{
  "n_layer": 16,
  "n_head": 3,
  "n_kv_head": 1,
  "norm_eps": 1e-05,
  "qk_norm": false,
  "parallel_block": false,
  "init": "orth",
  "init_std_qkv": 0.0337,
  "z_loss": 0.0001,
  "train_tokens": 763500000
}
Each number is 200 + 20 x the weight over its row's rms, rounded and kept within 0 to 999. Layers, rows and columns count from 0. The size before them is the row's rms in percent of the matrix's.

# up: layer 8 MLP up, 1024x384, rms 0.0482, rows 33-56, columns 0-95
# down: layer 8 MLP down (transposed), 1024x384, rms 0.0483, rows 33-56, columns 0-95
# gate: layer 8 MLP gate, 1024x384, rms 0.0484, rows 34-57, columns 0-95
up33,102,243,234,192,210,206,207,223,217,241,215,199,224,202,218,195,213,168,206,200,234,210,205,172,232,204,192,190,215,176,199,262,243,201,227,219,200,195,184,148,203,226,190,214,209,202,173,227,194,201,199,228,179,204,143,184,198,188,178,223,183,202,216,227,198,188,217,207,191,164,190,211,214,209,190,221,213,212,218,185,211,204,166,168,211,237,178,205,202,193,197,214,178,186,196,241,176
down33,111,207,179,222,186,178,220,207,203,226,178,217,202,214,193,193,219,183,199,203,197,198,195,169,219,165,203,218,212,214,220,191,244,196,179,206,219,201,191,184,214,178,202,197,196,198,173,194,192,185,178,191,223,221,196,195,206,233,199,224,213,191,195,199,204,214,214,168,201,221,192,219,218,197,176,193,206,222,187,215,233,191,148,156,213,192,193,174,213,180,226,185,173,149,202,214,180
gate34,103,174,203,208,205,201,180,180,211,213,221,196,197,248,196,175,126,210,196,211,225,200,196,207,223,207,200,191,175,198,185,202,200,212,208,174,199,195,199,213,169,194,166,142,203,203,185,181,176,201,241,212,212,210,231,179,219,198,172,179,182,205,191,203,162,195,192,201,205,227,171,185,213,228,215,172,202,192,214,213,178,205,181,208,224,199,200,174,166,199,191,195,214,201,204,218,181
up34,105,187,199,194,165,221,201,223,186,206,219,238,230,198,193,212,204,181,181,191,198,203,211,215,216,198,204,207,208,234,218,211,173,225,204,220,181,192,186,229,202,219,200,183,215,254,215,204,203,185,207,201,201,200,189,207,208,186,178,196,206,224,194,214,209,187,209,186,167,184,181,200,159,187,200,203,193,192,219,221,218,188,226,218,175,184,188,222,240,223,204,210,171,214,190,176,178
down34,105,214,220,191,204,171,203,148,185,185,227,207,151,206,194,180,171,230,223,215,218,182,244,214,180,196,168,223,224,209,184,182,224,189,182,220,228,219,185,172,209,207,218,175,218,206,188,202,182,214,178,196,199,159,203,211,194,185,176,211,226,225,191,194,219,199,215,198,204,195,176,171,197,199,215,221,221,217,212,200,193,221,272,157,231,201,217,194,182,211,189,239,190,190,221,213,208
gate35,105,190,195,173,194,196,200,195,197,198,171,212,191,183,200,191,175,204,206,207,219,213,193,219,225,184,217,196,219,211,217,218,209,236,173,226,165,216,216,189,192,195,217,195,175,209,183,202,229,188,198,180,227,203,209,187,191,212,224,168,213,233,205,194,161,206,203,193,186,185,207,205,209,162,194,181,213,201,201,196,223,190,195,216,190,217,206,193,191,223,208,190,210,202,174,234,225
up35,100,184,217,163,226,190,180,207,188,227,167,175,201,236,163,203,203,208,186,194,198,204,208,188,238,210,221,201,219,239,199,214,210,175,221,199,191,165,222,214,239,179,230,224,187,199,219,219,216,247,234,191,206,207,197,193,172,216,191,188,189,210,216,198,194,185,200,215,211,223,203,201,189,225,207,209,198,177,191,199,217,206,177,181,191,193,177,179,168,228,182,199,207,187,193,189,179
down35,103,187,204,197,179,200,172,191,197,238,193,191,209,257,205,193,209,215,181,183,182,230,164,211,193,211,169,208,193,182,227,208,224,156,224,185,199,180,224,207,177,195,197,194,224,208,206,185,182,227,193,210,148,196,198,220,211,181,223,182,188,214,222,204,183,232,167,190,209,214,160,207,166,207,199,204,221,204,201,207,185,220,192,183,216,190,221,216,209,178,153,182,203,220,226,164,181
gate36,104,191,214,223,220,214,173,205,227,208,171,163,172,201,216,203,194,186,223,215,229,205,186,236,214,245,182,192,218,190,185,252,249,221,218,176,212,157,196,195,186,189,181,206,169,198,202,166,210,230,194,196,191,187,191,182,167,206,214,233,190,205,228,214,226,197,209,202,199,187,214,182,198,235,160,198,208,227,207,222,198,184,217,189,201,201,189,189,223,203,221,224,203,184,176,226,228
up36,100,198,178,156,201,212,230,194,224,242,198,199,237,174,176,233,200,229,198,203,185,206,184,193,185,195,175,196,195,218,193,203,201,194,190,212,207,212,175,202,229,190,199,180,176,199,194,238,226,193,220,199,192,187,192,202,175,197,233,197,170,209,202,205,161,180,186,209,201,209,216,212,188,236,212,169,216,202,181,219,222,221,139,201,229,224,200,196,182,185,190,218,188,198,213,214,240
down36,104,173,214,194,200,233,237,179,215,217,160,207,198,213,235,178,229,205,227,193,230,184,238,210,179,195,181,175,168,201,216,221,185,213,235,206,192,200,207,185,205,168,173,223,191,216,187,205,208,220,208,166,228,221,219,181,225,192,245,218,198,183,215,187,218,157,186,211,220,176,189,185,215,219,183,214,185,189,193,194,228,183,179,160,183,161,180,197,203,221,221,199,156,216,205,228,207
gate37,099,230,174,213,192,209,194,224,183,186,177,195,171,191,187,205,171,202,167,221,208,192,207,217,192,205,169,232,200,218,226,158,189,188,217,236,210,183,192,179,218,207,230,174,172,170,223,190,185,179,187,219,192,203,215,186,214,202,213,217,216,197,224,186,220,196,183,207,214,204,218,161,206,210,208,197,225,213,191,184,194,187,190,206,248,215,193,208,207,173,206,173,171,190,221,178,197
up37,100,214,207,177,182,217,196,161,171,210,202,181,240,178,160,182,201,208,213,157,190,203,200,213,191,188,179,194,177,198,230,190,218,183,199,167,200,226,193,197,225,216,183,205,186,200,202,199,192,193,228,203,226,183,217,188,211,208,208,189,225,194,185,203,198,178,213,183,207,202,174,203,238,189,212,192,201,207,207,191,200,173,213,161,201,205,223,218,194,232,200,204,253,215,201,196,155
down37,097,191,204,230,175,144,228,204,194,185,174,230,183,185,200,208,195,191,210,217,187,187,199,206,189,165,185,226,166,222,204,187,206,219,222,186,210,177,196,186,214,209,202,188,194,231,233,205,196,206,210,184,192,179,175,217,203,169,195,181,235,231,186,217,179,175,193,213,191,208,198,204,216,213,214,199,194,195,183,196,184,210,210,177,219,175,226,189,195,234,198,191,211,186,186,202,177
gate38,097,213,206,198,228,184,166,224,202,211,187,229,173,206,210,219,203,216,197,206,221,181,211,183,204,192,188,227,217,197,207,197,202,198,241,214,189,220,192,148,201,166,188,191,195,203,168,162,217,194,203,197,243,202,221,165,202,236,222,214,191,207,206,183,191,173,204,197,193,210,230,244,219,215,183,188,183,208,227,187,182,203,222,173,197,226,187,198,196,219,201,184,210,214,214,213,147
up38,104,204,197,196,190,197,207,211,178,194,167,161,193,198,156,180,216,212,188,188,203,203,171,195,209,195,204,205,190,187,197,229,188,249,229,190,178,195,212,213,182,171,197,198,203,198,212,213,163,217,180,218,210,200,203,190,186,203,178,212,247,185,180,202,211,214,275,195,226,196,219,206,199,230,209,178,202,204,182,197,207,221,183,184,236,210,224,219,187,206,191,230,171,209,168,219,224
down38,097,206,180,202,204,266,232,190,210,217,175,209,220,211,177,203,214,218,194,174,176,213,224,207,184,212,230,225,189,157,214,222,218,224,193,197,192,225,200,219,169,163,189,174,207,165,192,204,193,215,179,228,192,193,196,210,205,207,203,193,218,215,201,209,204,190,209,204,232,232,173,218,199,200,186,196,214,192,194,206,180,176,194,203,201,208,179,155,226,216,190,172,199,200,198,206,211
gate39,100,181,188,197,212,191,195,185,217,181,207,226,225,191,190,200,214,177,190,228,211,199,196,194,184,194,211,183,263,176,203,220,190,243,191,204,213,195,190,194,231,214,202,188,203,184,163,211,154,190,204,188,150,245,231,199,234,200,220,210,207,203,185,187,182,220,191,209,215,165,234,190,174,224,187,212,226,200,167,212,227,203,231,194,199,179,177,187,195,219,190,169,184,153,230,222,164
up39,105,224,216,195,172,233,173,226,219,213,178,215,208,169,199,201,213,184,210,205,182,205,196,244,201,182,200,210,176,182,240,142,194,221,205,200,200,203,166,170,184,186,191,195,216,217,224,173,243,242,238,242,190,198,187,218,172,163,159,215,187,220,206,222,171,180,232,192,200,187,194,218,209,176,225,193,201,223,220,168,185,180,193,212,202,197,211,195,205,210,211,172,215,200,217,208,190
down39,114,197,193,215,189,216,181,223,198,217,226,192,187,201,177,174,197,194,198,189,146,196,210,185,206,164,212,205,159,223,226,186,180,214,225,214,203,194,201,196,179,206,163,176,221,202,210,158,222,232,213,229,235,183,189,211,171,183,193,229,173,184,202,185,199,177,241,187,178,183,159,203,216,193,207,190,214,232,206,186,197,202,203,211,254,192,210,197,246,208,218,187,206,213,229,217,195
gate40,095,184,222,192,220,189,180,187,194,211,214,182,161,212,210,195,189,218,224,192,208,164,198,205,230,234,163,191,192,222,209,194,198,195,232,211,162,165,189,192,179,227,190,203,183,247,217,216,227,198,217,197,220,215,189,167,224,226,219,192,213,209,238,229,193,198,195,186,255,212,194,192,160,199,204,209,176,167,217,224,209,227,199,228,215,205,201,161,275,215,215,190,195,222,194,210,192
up40,104,179,225,211,165,204,194,205,168,215,171,203,160,204,205,200,201,184,207,203,155,209,191,215,222,213,200,190,184,210,203,194,191,188,226,192,202,205,194,185,204,178,238,192,223,233,156,191,194,167,226,191,184,146,173,226,179,226,184,183,178,211,181,217,238,199,213,205,200,185,212,156,192,213,207,176,191,205,174,198,216,204,217,175,187,165,206,194,210,183,220,187,179,225,181,181,171
down40,105,179,207,189,176,212,204,203,182,202,166,185,210,219,220,204,203,214,210,214,178,181,197,191,225,202,183,214,192,216,206,189,197,212,190,174,181,191,218,236,184,231,200,189,180,237,167,195,185,213,190,194,194,182,178,227,167,226,213,203,158,177,190,208,190,183,226,220,217,168,226,184,152,213,197,204,185,215,169,193,180,189,218,179,235,226,184,243,236,226,205,190,234,252,155,181,205
gate41,100,204,224,183,177,187,196,229,182,218,217,195,165,204,192,214,168,162,194,215,221,213,182,210,186,202,193,192,225,216,199,215,216,225,201,207,216,176,216,209,182,179,204,212,220,194,169,184,208,187,231,198,210,184,216,224,206,189,229,190,174,177,178,180,237,188,182,207,194,221,180,245,211,226,168,223,195,193,215,204,221,217,192,229,192,190,196,172,200,185,205,222,180,211,177,206,219
up41,098,232,204,208,199,170,214,196,215,169,161,152,244,174,225,187,189,203,242,181,183,226,178,203,209,207,186,180,155,215,229,177,177,191,199,197,176,188,175,217,196,205,215,179,207,184,228,237,232,217,175,193,195,202,231,215,217,196,203,237,237,183,197,215,213,202,177,180,200,207,220,221,173,193,226,186,169,215,212,186,216,202,203,191,210,236,195,210,158,179,184,165,175,191,160,238,219
down41,099,187,180,218,228,181,205,223,203,202,189,162,208,209,186,201,209,198,212,196,193,208,201,192,225,203,188,164,167,186,198,211,153,172,240,214,186,200,194,194,219,252,208,220,218,216,196,217,236,220,164,201,190,223,221,203,188,210,201,194,198,203,187,185,185,183,197,187,237,193,214,196,199,201,198,187,201,218,201,195,184,172,201,213,213,216,216,221,181,169,176,165,209,196,160,173,191
gate42,095,183,193,193,162,195,204,205,182,155,198,205,172,200,215,204,209,173,210,174,225,222,190,214,213,201,182,199,185,208,165,226,189,176,196,194,193,234,205,215,201,184,196,179,198,203,213,150,208,207,250,199,210,186,218,242,166,227,239,204,180,187,168,185,201,226,180,197,211,208,187,235,200,184,206,205,167,221,179,189,201,202,180,216,196,182,173,199,166,211,167,212,224,172,211,182,171
up42,098,219,244,229,192,195,197,213,165,174,205,193,208,207,225,232,219,202,201,230,195,180,194,197,210,223,204,215,199,212,187,192,195,203,225,187,198,170,192,224,198,207,192,226,204,180,197,225,176,183,191,220,186,211,184,210,177,235,212,215,190,187,204,168,225,191,198,201,231,187,200,262,201,213,211,246,185,224,212,176,232,218,166,199,198,219,198,221,180,192,195,202,185,206,229,240,188
down42,098,221,188,196,202,176,185,206,180,209,165,198,200,183,203,243,208,221,204,239,189,186,194,148,205,164,189,209,216,212,175,217,207,235,205,190,202,197,208,224,211,191,209,203,187,219,234,197,189,214,196,196,185,186,177,158,202,202,221,208,223,205,192,195,215,183,224,205,181,204,180,175,209,202,221,229,215,196,213,196,213,222,213,180,214,205,182,224,172,201,222,212,166,158,200,191,181
gate43,099,216,191,196,175,196,202,226,216,215,188,197,206,210,232,206,184,191,182,221,185,215,194,195,184,181,184,201,211,212,192,242,197,216,192,244,222,182,211,176,212,178,217,174,196,173,212,173,169,215,157,183,194,221,191,159,209,166,210,196,192,186,205,193,222,227,194,136,207,203,193,202,191,210,190,191,176,220,172,180,184,194,213,211,207,190,183,211,171,169,196,197,234,209,223,197,201
up43,101,212,219,189,250,197,197,162,217,203,225,193,223,160,185,227,176,191,215,220,189,209,219,225,231,179,220,177,214,231,202,180,183,224,240,147,187,191,222,202,198,177,186,207,202,197,179,208,205,222,193,187,218,194,199,197,229,213,213,190,185,248,187,212,190,208,233,252,204,203,218,213,170,204,184,190,161,181,234,150,203,227,176,219,219,201,190,212,189,204,216,182,206,176,212,186,182
down43,101,205,194,224,217,196,228,190,190,170,188,212,206,199,195,212,224,197,203,236,208,203,191,211,178,204,189,193,203,205,218,164,202,212,181,175,201,193,172,208,207,223,184,225,195,205,204,210,185,176,199,187,186,198,207,180,199,193,216,191,246,184,223,188,194,196,184,209,168,202,201,208,185,166,194,186,181,189,219,191,200,211,150,207,216,149,186,184,185,197,220,189,179,194,201,233,205
gate44,089,183,190,228,227,151,200,213,167,249,223,207,194,188,188,224,185,200,242,244,193,207,208,191,219,184,167,203,209,200,183,192,149,225,212,175,212,182,216,196,237,194,170,188,211,173,199,183,186,181,170,183,170,201,198,201,212,166,201,227,176,213,206,231,153,208,200,189,196,223,203,179,190,218,192,197,233,167,176,185,206,222,156,205,186,201,177,234,208,166,212,204,216,174,189,213,197
up44,093,167,182,210,208,198,196,207,204,192,226,218,187,196,240,234,187,178,200,211,233,209,174,169,213,203,203,222,151,179,175,178,176,198,219,190,224,182,250,211,192,185,218,165,238,209,174,209,197,209,181,233,189,195,189,199,223,197,209,192,207,198,234,214,201,200,189,201,224,192,205,164,176,184,175,211,206,199,222,221,208,230,208,197,197,197,209,194,204,209,213,214,185,192,177,227,185
down44,096,174,200,187,227,203,188,195,205,171,234,216,184,189,221,215,202,206,219,211,194,207,180,217,199,174,184,229,200,222,213,202,195,216,204,218,205,211,188,225,173,213,204,210,182,184,178,197,230,190,215,219,194,200,197,205,189,180,200,173,235,201,211,179,202,262,216,218,211,211,228,179,155,190,214,162,196,168,224,201,226,185,193,235,159,212,196,230,201,207,194,234,185,171,181,219,179
gate45,092,180,196,222,161,192,201,191,161,227,209,158,180,209,168,216,187,202,189,215,206,213,222,207,195,211,159,211,200,197,197,237,177,224,195,226,224,192,226,208,215,180,174,185,167,198,175,177,237,221,191,191,203,220,188,205,187,191,205,210,197,173,225,189,195,185,193,190,220,179,216,194,181,178,201,208,168,197,193,205,181,178,225,214,167,186,214,183,190,220,195,189,179,208,214,165,218
up45,098,263,240,184,214,170,184,204,181,191,193,210,177,230,200,204,183,231,235,211,216,199,203,218,193,197,209,216,201,215,179,226,190,204,172,189,230,166,159,162,213,205,189,205,216,159,248,174,198,208,183,198,202,183,186,214,159,204,194,206,202,197,182,207,192,191,182,235,207,207,216,223,182,208,209,196,208,227,204,208,185,206,154,196,183,187,183,208,215,186,209,197,149,168,211,213,203
down45,104,209,242,226,195,187,216,183,172,184,188,197,193,195,219,203,192,189,186,220,193,191,204,189,193,182,219,197,189,210,216,206,213,201,197,198,189,217,176,195,207,192,164,239,197,178,204,154,218,159,186,217,211,185,153,179,197,196,203,194,235,202,176,144,236,228,204,206,153,197,211,205,193,169,203,184,206,245,192,219,205,149,198,197,227,190,203,203,188,177,190,159,192,161,194,220,162
gate46,093,203,164,189,196,222,191,203,239,210,209,222,176,177,192,214,227,263,210,206,204,195,203,222,171,218,151,200,214,186,221,199,234,181,213,181,195,198,219,213,213,193,202,205,218,194,218,183,203,179,195,222,238,169,189,211,212,186,190,212,197,220,208,190,214,229,192,193,202,214,195,208,204,199,192,191,201,197,183,229,208,163,215,186,226,210,184,209,206,202,239,216,214,203,179,191,167
up46,095,194,170,231,174,221,217,239,211,155,191,179,235,163,199,182,181,187,170,218,188,196,186,186,212,156,150,204,213,177,158,202,206,183,220,180,202,167,234,224,206,171,183,173,213,210,190,187,163,153,196,216,207,182,177,219,223,200,195,177,210,189,219,199,174,170,187,186,200,170,212,182,185,235,208,208,183,207,206,195,198,214,210,192,197,183,192,194,196,201,223,218,176,200,179,176,182
down46,098,217,160,170,219,188,217,192,226,184,174,212,182,179,194,213,201,172,188,157,220,208,210,176,251,217,179,211,196,199,197,211,182,238,199,188,187,224,228,181,184,198,173,179,199,217,198,176,214,170,171,246,178,197,221,176,221,204,198,216,197,175,252,213,177,224,211,177,205,208,230,176,181,180,244,206,183,210,197,157,189,202,195,169,234,195,220,179,212,176,179,211,142,193,211,202,228
gate47,095,169,151,188,211,188,232,186,211,200,194,183,198,214,146,189,190,198,185,164,196,204,216,242,187,200,198,195,197,204,215,176,211,194,203,200,206,190,207,181,169,213,205,195,176,212,165,239,196,205,199,210,185,194,203,218,213,200,191,216,172,221,208,216,190,190,202,205,204,223,194,211,242,155,221,227,184,195,212,208,149,213,203,195,177,211,209,198,206,207,198,186,165,182,215,204,222
up47,096,208,217,191,211,227,209,240,201,206,213,234,215,211,210,197,182,217,232,202,195,212,222,204,188,212,233,224,168,186,188,213,219,223,214,219,204,220,212,191,190,218,163,220,202,188,190,211,178,173,202,184,203,143,234,194,238,214,210,160,213,201,193,220,187,218,203,195,191,228,170,179,164,209,183,208,207,201,187,213,186,167,167,158,188,193,170,204,197,215,241,195,226,172,195,222,197
down47,103,203,203,179,212,201,182,204,201,183,186,197,202,180,191,195,251,193,205,225,150,227,184,201,190,149,232,199,221,206,171,214,229,193,219,254,207,215,226,192,181,207,190,190,205,196,221,197,166,182,205,216,222,242,204,169,195,175,226,164,205,197,188,216,229,171,217,193,166,214,215,238,200,197,215,194,185,201,180,205,199,207,186,214,198,197,149,170,176,197,186,183,207,189,169,220,207
gate48,096,205,215,195,199,205,219,200,213,207,190,178,182,198,183,222,217,246,178,194,200,176,209,213,182,155,165,229,161,206,197,185,210,164,248,195,192,202,173,185,204,174,208,199,193,203,221,209,186,224,212,210,241,176,207,235,172,202,233,239,183,181,180,177,167,191,210,210,216,215,185,211,199,212,212,204,211,192,178,219,216,209,178,237,211,164,213,199,222,207,196,207,197,187,203,184,220
up48,094,189,154,202,200,229,193,176,199,210,212,179,194,201,189,186,219,171,188,217,216,253,192,191,195,213,198,218,205,189,191,269,202,176,178,230,210,195,213,213,198,193,209,195,157,204,203,180,220,215,185,180,203,213,200,211,168,193,181,207,200,224,208,227,196,177,171,185,197,199,195,228,215,202,191,219,219,215,202,196,171,206,227,255,222,196,215,192,207,226,205,222,182,192,216,178,202
down48,102,183,190,167,202,224,230,188,216,200,216,185,174,239,205,211,202,167,205,175,196,193,202,237,186,212,186,229,199,195,201,220,194,187,177,179,191,210,210,186,222,183,214,215,197,198,181,161,141,237,212,179,198,198,214,203,197,234,162,181,195,214,211,181,205,211,200,201,191,223,205,204,182,208,194,227,221,191,216,181,185,178,209,210,165,198,189,203,204,241,199,213,199,179,237,189,182
gate49,098,209,206,197,194,189,233,211,237,205,201,211,193,212,188,186,163,217,201,256,197,182,215,188,204,179,200,199,187,229,191,212,182,173,204,197,177,181,205,186,216,180,168,228,201,212,156,233,200,167,212,201,193,220,193,173,184,168,232,211,220,207,175,175,214,235,226,177,195,180,197,170,159,196,193,187,211,238,197,224,196,244,212,214,216,217,213,209,212,176,201,202,233,168,205,177,175
up49,096,215,193,157,191,193,182,208,226,219,216,202,186,211,186,191,173,220,206,257,184,179,182,170,213,225,205,190,220,198,172,174,187,169,215,202,222,169,161,195,235,205,174,205,192,185,178,185,217,194,177,194,180,223,181,179,229,158,201,197,216,206,219,186,230,238,215,189,189,224,212,212,174,174,192,207,194,228,189,177,214,200,204,207,213,205,221,218,187,171,205,192,183,228,227,169,185
down49,099,212,200,217,188,212,160,187,189,169,248,211,246,185,199,201,206,191,187,252,185,188,206,193,234,214,210,188,211,187,226,194,185,195,207,193,184,229,182,235,241,202,217,181,202,192,182,229,185,165,204,184,226,212,211,196,207,146,214,196,208,212,195,228,206,200,207,225,186,197,225,210,219,154,187,206,209,223,193,199,219,217,239,187,244,166,191,208,196,211,182,212,231,192,173,175,210
gate50,103,211,244,204,191,217,201,183,205,169,181,182,191,205,176,185,185,213,172,226,179,175,228,172,205,196,201,242,180,219,199,191,209,193,203,220,193,183,200,237,205,181,189,198,225,213,187,185,237,214,228,193,196,208,187,161,192,204,220,183,194,184,211,218,201,214,198,159,215,202,217,163,207,192,194,185,234,216,200,194,203,215,183,215,188,219,234,252,228,189,207,208,186,177,203,222,162
up50,106,224,212,198,209,207,223,181,220,200,211,223,167,153,161,207,191,191,208,187,204,213,177,209,182,215,192,183,198,201,208,194,176,201,202,215,220,188,156,227,239,185,187,228,172,189,187,180,192,227,193,241,202,171,193,198,210,220,217,205,187,180,209,196,200,219,208,187,218,201,205,232,183,200,227,190,230,159,186,212,182,193,172,179,169,211,226,229,201,183,173,182,184,211,199,157,203
down50,108,192,219,218,190,191,222,207,219,215,188,188,227,189,175,205,213,196,230,192,185,188,203,197,209,222,208,219,205,235,177,186,184,201,180,235,197,224,239,227,212,172,209,188,167,191,188,221,187,174,206,221,221,176,172,183,204,196,218,191,190,199,194,177,189,191,196,176,210,205,174,206,179,168,192,180,219,159,197,232,194,195,194,189,195,193,213,197,209,199,187,206,181,208,177,170,224
gate51,101,200,195,217,218,189,193,212,210,233,199,192,171,204,209,184,235,227,197,183,188,215,202,222,214,212,190,204,182,188,256,148,160,213,199,194,180,217,151,167,157,178,162,160,170,179,192,195,186,197,209,214,211,171,219,210,209,179,175,169,175,245,167,211,215,188,189,188,196,178,190,220,184,205,225,179,212,209,238,232,226,203,168,205,199,202,209,222,223,214,204,207,187,175,203,206,209
up51,099,212,201,199,190,199,188,204,231,202,212,201,185,199,183,181,242,192,218,184,198,210,216,177,191,202,225,195,214,213,180,198,225,188,187,207,196,190,219,179,224,183,205,188,184,239,193,185,217,252,195,164,176,183,192,198,179,204,182,189,213,220,220,166,195,190,225,162,199,210,175,205,194,201,207,219,195,164,202,180,201,191,193,222,225,226,189,211,182,192,224,182,223,171,187,179,204
down51,097,223,208,198,221,203,199,200,191,222,232,232,219,207,192,230,189,201,188,214,201,180,233,162,198,195,206,214,246,204,147,206,198,204,236,199,203,171,213,211,206,185,177,226,171,192,201,178,197,197,204,211,232,200,202,214,199,190,205,194,213,215,238,217,212,195,194,226,223,201,166,160,226,198,211,204,189,203,208,181,223,236,209,221,195,182,195,180,222,173,201,208,201,201,159,193,192
gate52,100,216,170,201,209,206,220,230,199,210,187,173,178,219,214,193,200,172,208,196,246,193,245,176,206,221,195,160,201,153,199,204,165,196,191,223,196,200,175,197,217,178,193,171,220,209,193,172,188,191,190,224,198,180,178,212,217,224,212,182,200,189,222,203,217,206,216,177,184,198,202,219,222,211,207,185,200,146,169,198,166,162,197,216,188,203,207,186,189,222,206,198,219,232,186,193,213
up52,097,180,227,200,187,199,173,205,198,176,224,210,212,186,162,204,249,195,178,203,209,210,236,213,188,236,180,178,190,220,233,246,213,209,187,194,188,201,201,181,190,185,203,194,217,195,192,216,199,206,191,207,203,189,166,171,186,192,175,169,223,202,159,162,174,185,179,203,180,188,183,199,221,192,181,221,228,196,195,224,217,190,180,176,205,208,211,220,222,213,197,168,173,210,195,181,206
down52,100,192,214,210,221,229,244,173,180,201,207,212,215,223,182,221,196,192,208,181,214,227,224,226,176,214,154,198,194,203,230,216,229,205,197,195,224,187,168,204,213,212,199,210,187,228,209,222,200,198,198,188,226,222,221,223,196,198,205,212,175,217,152,160,162,209,189,205,204,230,195,214,204,217,201,208,181,210,211,203,198,162,169,170,203,221,199,193,191,227,210,216,218,203,197,202,204
gate53,096,217,189,201,179,209,186,206,224,235,184,215,202,205,220,224,183,225,227,203,197,206,200,192,146,184,182,212,186,151,213,243,220,223,199,205,198,187,165,159,164,195,203,178,181,159,176,206,255,211,222,167,223,224,212,162,202,206,210,179,198,193,180,185,206,195,213,170,189,188,189,213,216,180,246,187,195,207,164,245,186,186,193,159,204,217,184,178,204,202,181,197,248,192,183,227,196
up53,099,209,135,182,192,225,221,183,224,217,212,237,180,209,191,177,208,204,172,213,208,229,165,201,218,240,193,177,194,183,189,161,235,220,193,203,193,225,210,200,191,212,163,199,226,194,180,197,249,219,214,193,195,198,236,215,195,185,231,166,199,201,190,197,245,209,154,203,234,207,230,185,222,186,198,184,175,221,195,176,225,202,219,217,211,180,189,202,194,202,188,205,176,201,237,200,223
down53,102,197,171,192,173,242,204,198,173,199,215,202,190,197,215,181,242,193,198,223,165,208,170,217,220,212,205,183,214,195,170,185,225,175,191,195,201,221,225,186,188,155,189,214,204,171,193,219,234,215,218,186,168,180,238,189,199,231,188,175,198,210,222,215,233,216,161,202,222,198,193,195,202,145,207,175,219,197,173,215,178,161,219,233,204,193,207,185,209,200,206,173,195,164,176,235,161
gate54,107,216,159,189,198,208,185,233,201,213,214,179,210,195,181,184,185,215,197,182,216,210,244,187,244,230,206,219,243,189,195,184,188,214,191,220,199,214,200,168,222,217,180,224,220,204,166,243,208,191,211,173,174,216,185,147,190,185,194,203,173,160,235,195,191,202,205,230,191,191,209,162,222,232,217,216,183,216,214,212,186,190,199,230,146,190,241,176,201,226,193,228,222,216,229,186,206
up54,109,208,207,197,228,221,194,192,201,229,193,216,205,203,172,219,183,220,219,184,233,201,203,213,204,199,181,164,186,183,187,175,180,204,208,171,201,188,212,198,200,183,178,187,206,217,193,197,226,193,196,225,175,217,183,207,242,174,200,242,212,163,206,182,193,205,203,233,212,175,195,210,204,213,207,204,219,206,209,199,197,211,191,223,200,211,206,198,187,234,187,180,195,215,195,193,185
down54,111,187,166,201,207,204,200,206,244,219,185,200,188,216,173,228,170,243,223,198,172,200,197,198,218,193,196,169,187,216,211,194,176,201,184,203,205,196,207,215,204,211,210,175,172,216,211,171,194,194,216,220,208,190,211,195,219,196,229,186,158,191,192,202,232,196,221,214,243,208,216,188,182,197,187,239,163,184,198,188,195,195,193,207,185,203,229,209,209,193,227,201,179,172,195,219,185
gate55,107,230,174,203,119,171,201,200,209,249,174,221,167,217,165,204,203,197,195,190,259,181,231,178,253,184,195,182,204,184,216,204,189,206,200,213,230,197,207,192,212,211,191,181,206,180,180,202,204,205,206,193,201,202,191,181,180,205,189,162,202,201,182,225,202,159,211,181,183,224,203,207,214,168,175,189,170,195,192,178,205,223,206,252,203,190,202,209,188,155,139,198,212,185,207,189,234
up55,097,242,206,174,176,194,207,188,219,231,187,171,197,192,165,201,186,180,196,180,198,235,220,219,203,193,227,192,228,225,171,182,204,213,208,225,215,222,178,214,193,216,249,190,183,182,190,211,174,215,200,181,208,231,204,208,187,211,212,208,190,149,205,168,221,195,210,189,180,227,213,198,197,188,179,202,194,237,203,188,213,207,227,200,214,209,206,172,176,228,207,210,176,219,205,189,188
down55,090,194,205,197,206,202,208,215,228,185,231,188,184,213,237,209,199,221,187,218,197,211,211,202,178,220,192,198,202,242,204,196,185,183,195,211,214,207,222,179,223,200,251,219,236,226,196,205,192,215,177,221,193,195,198,196,206,180,179,240,185,192,227,172,213,233,189,200,234,172,197,194,204,225,191,227,215,174,212,198,181,200,201,149,218,249,177,186,231,229,251,215,205,180,243,204,202
gate56,099,201,217,181,190,214,205,195,192,201,167,201,202,194,203,172,226,205,229,188,201,175,197,206,199,183,233,197,181,212,195,195,207,222,177,211,182,251,226,191,208,193,211,188,192,197,227,202,183,189,217,205,202,222,235,232,188,184,246,194,224,202,185,180,196,180,198,227,168,219,163,197,208,145,223,212,217,223,193,188,185,232,194,199,205,190,179,188,223,229,199,189,234,210,242,247,215
up56,099,217,192,220,196,193,202,178,192,221,191,193,210,189,202,208,212,197,189,200,189,196,224,207,197,219,208,200,217,202,210,187,200,219,202,207,183,178,176,173,199,207,188,177,180,197,200,203,246,184,186,206,192,196,203,196,196,157,177,180,191,215,173,193,204,205,205,205,193,184,222,209,170,206,223,175,207,227,217,204,194,202,207,223,219,170,185,175,188,200,183,186,192,201,230,196,183
down56,097,194,182,210,184,198,225,176,210,185,224,188,191,190,209,198,209,212,257,222,224,202,223,189,242,224,209,201,199,225,202,209,200,213,215,177,155,236,188,200,196,144,208,234,202,211,213,241,187,190,179,234,196,212,187,194,184,212,241,198,232,195,216,191,173,197,174,212,196,201,185,221,208,168,243,192,228,183,226,185,220,169,204,224,208,192,222,211,206,221,226,183,207,175,198,192,198
gate57,096,232,181,231,201,210,215,189,237,219,190,186,163,212,209,188,207,237,206,199,192,199,210,186,240,209,171,199,213,196,214,173,240,190,169,235,186,186,208,219,189,187,207,183,234,184,192,180,156,178,215,218,234,180,181,205,168,187,163,204,213,176,187,189,200,213,214,153,211,166,182,204,189,192,202,195,196,196,180,189,232,174,192,217,200,221,195,189,170,193,218,167,229,218,198,193,221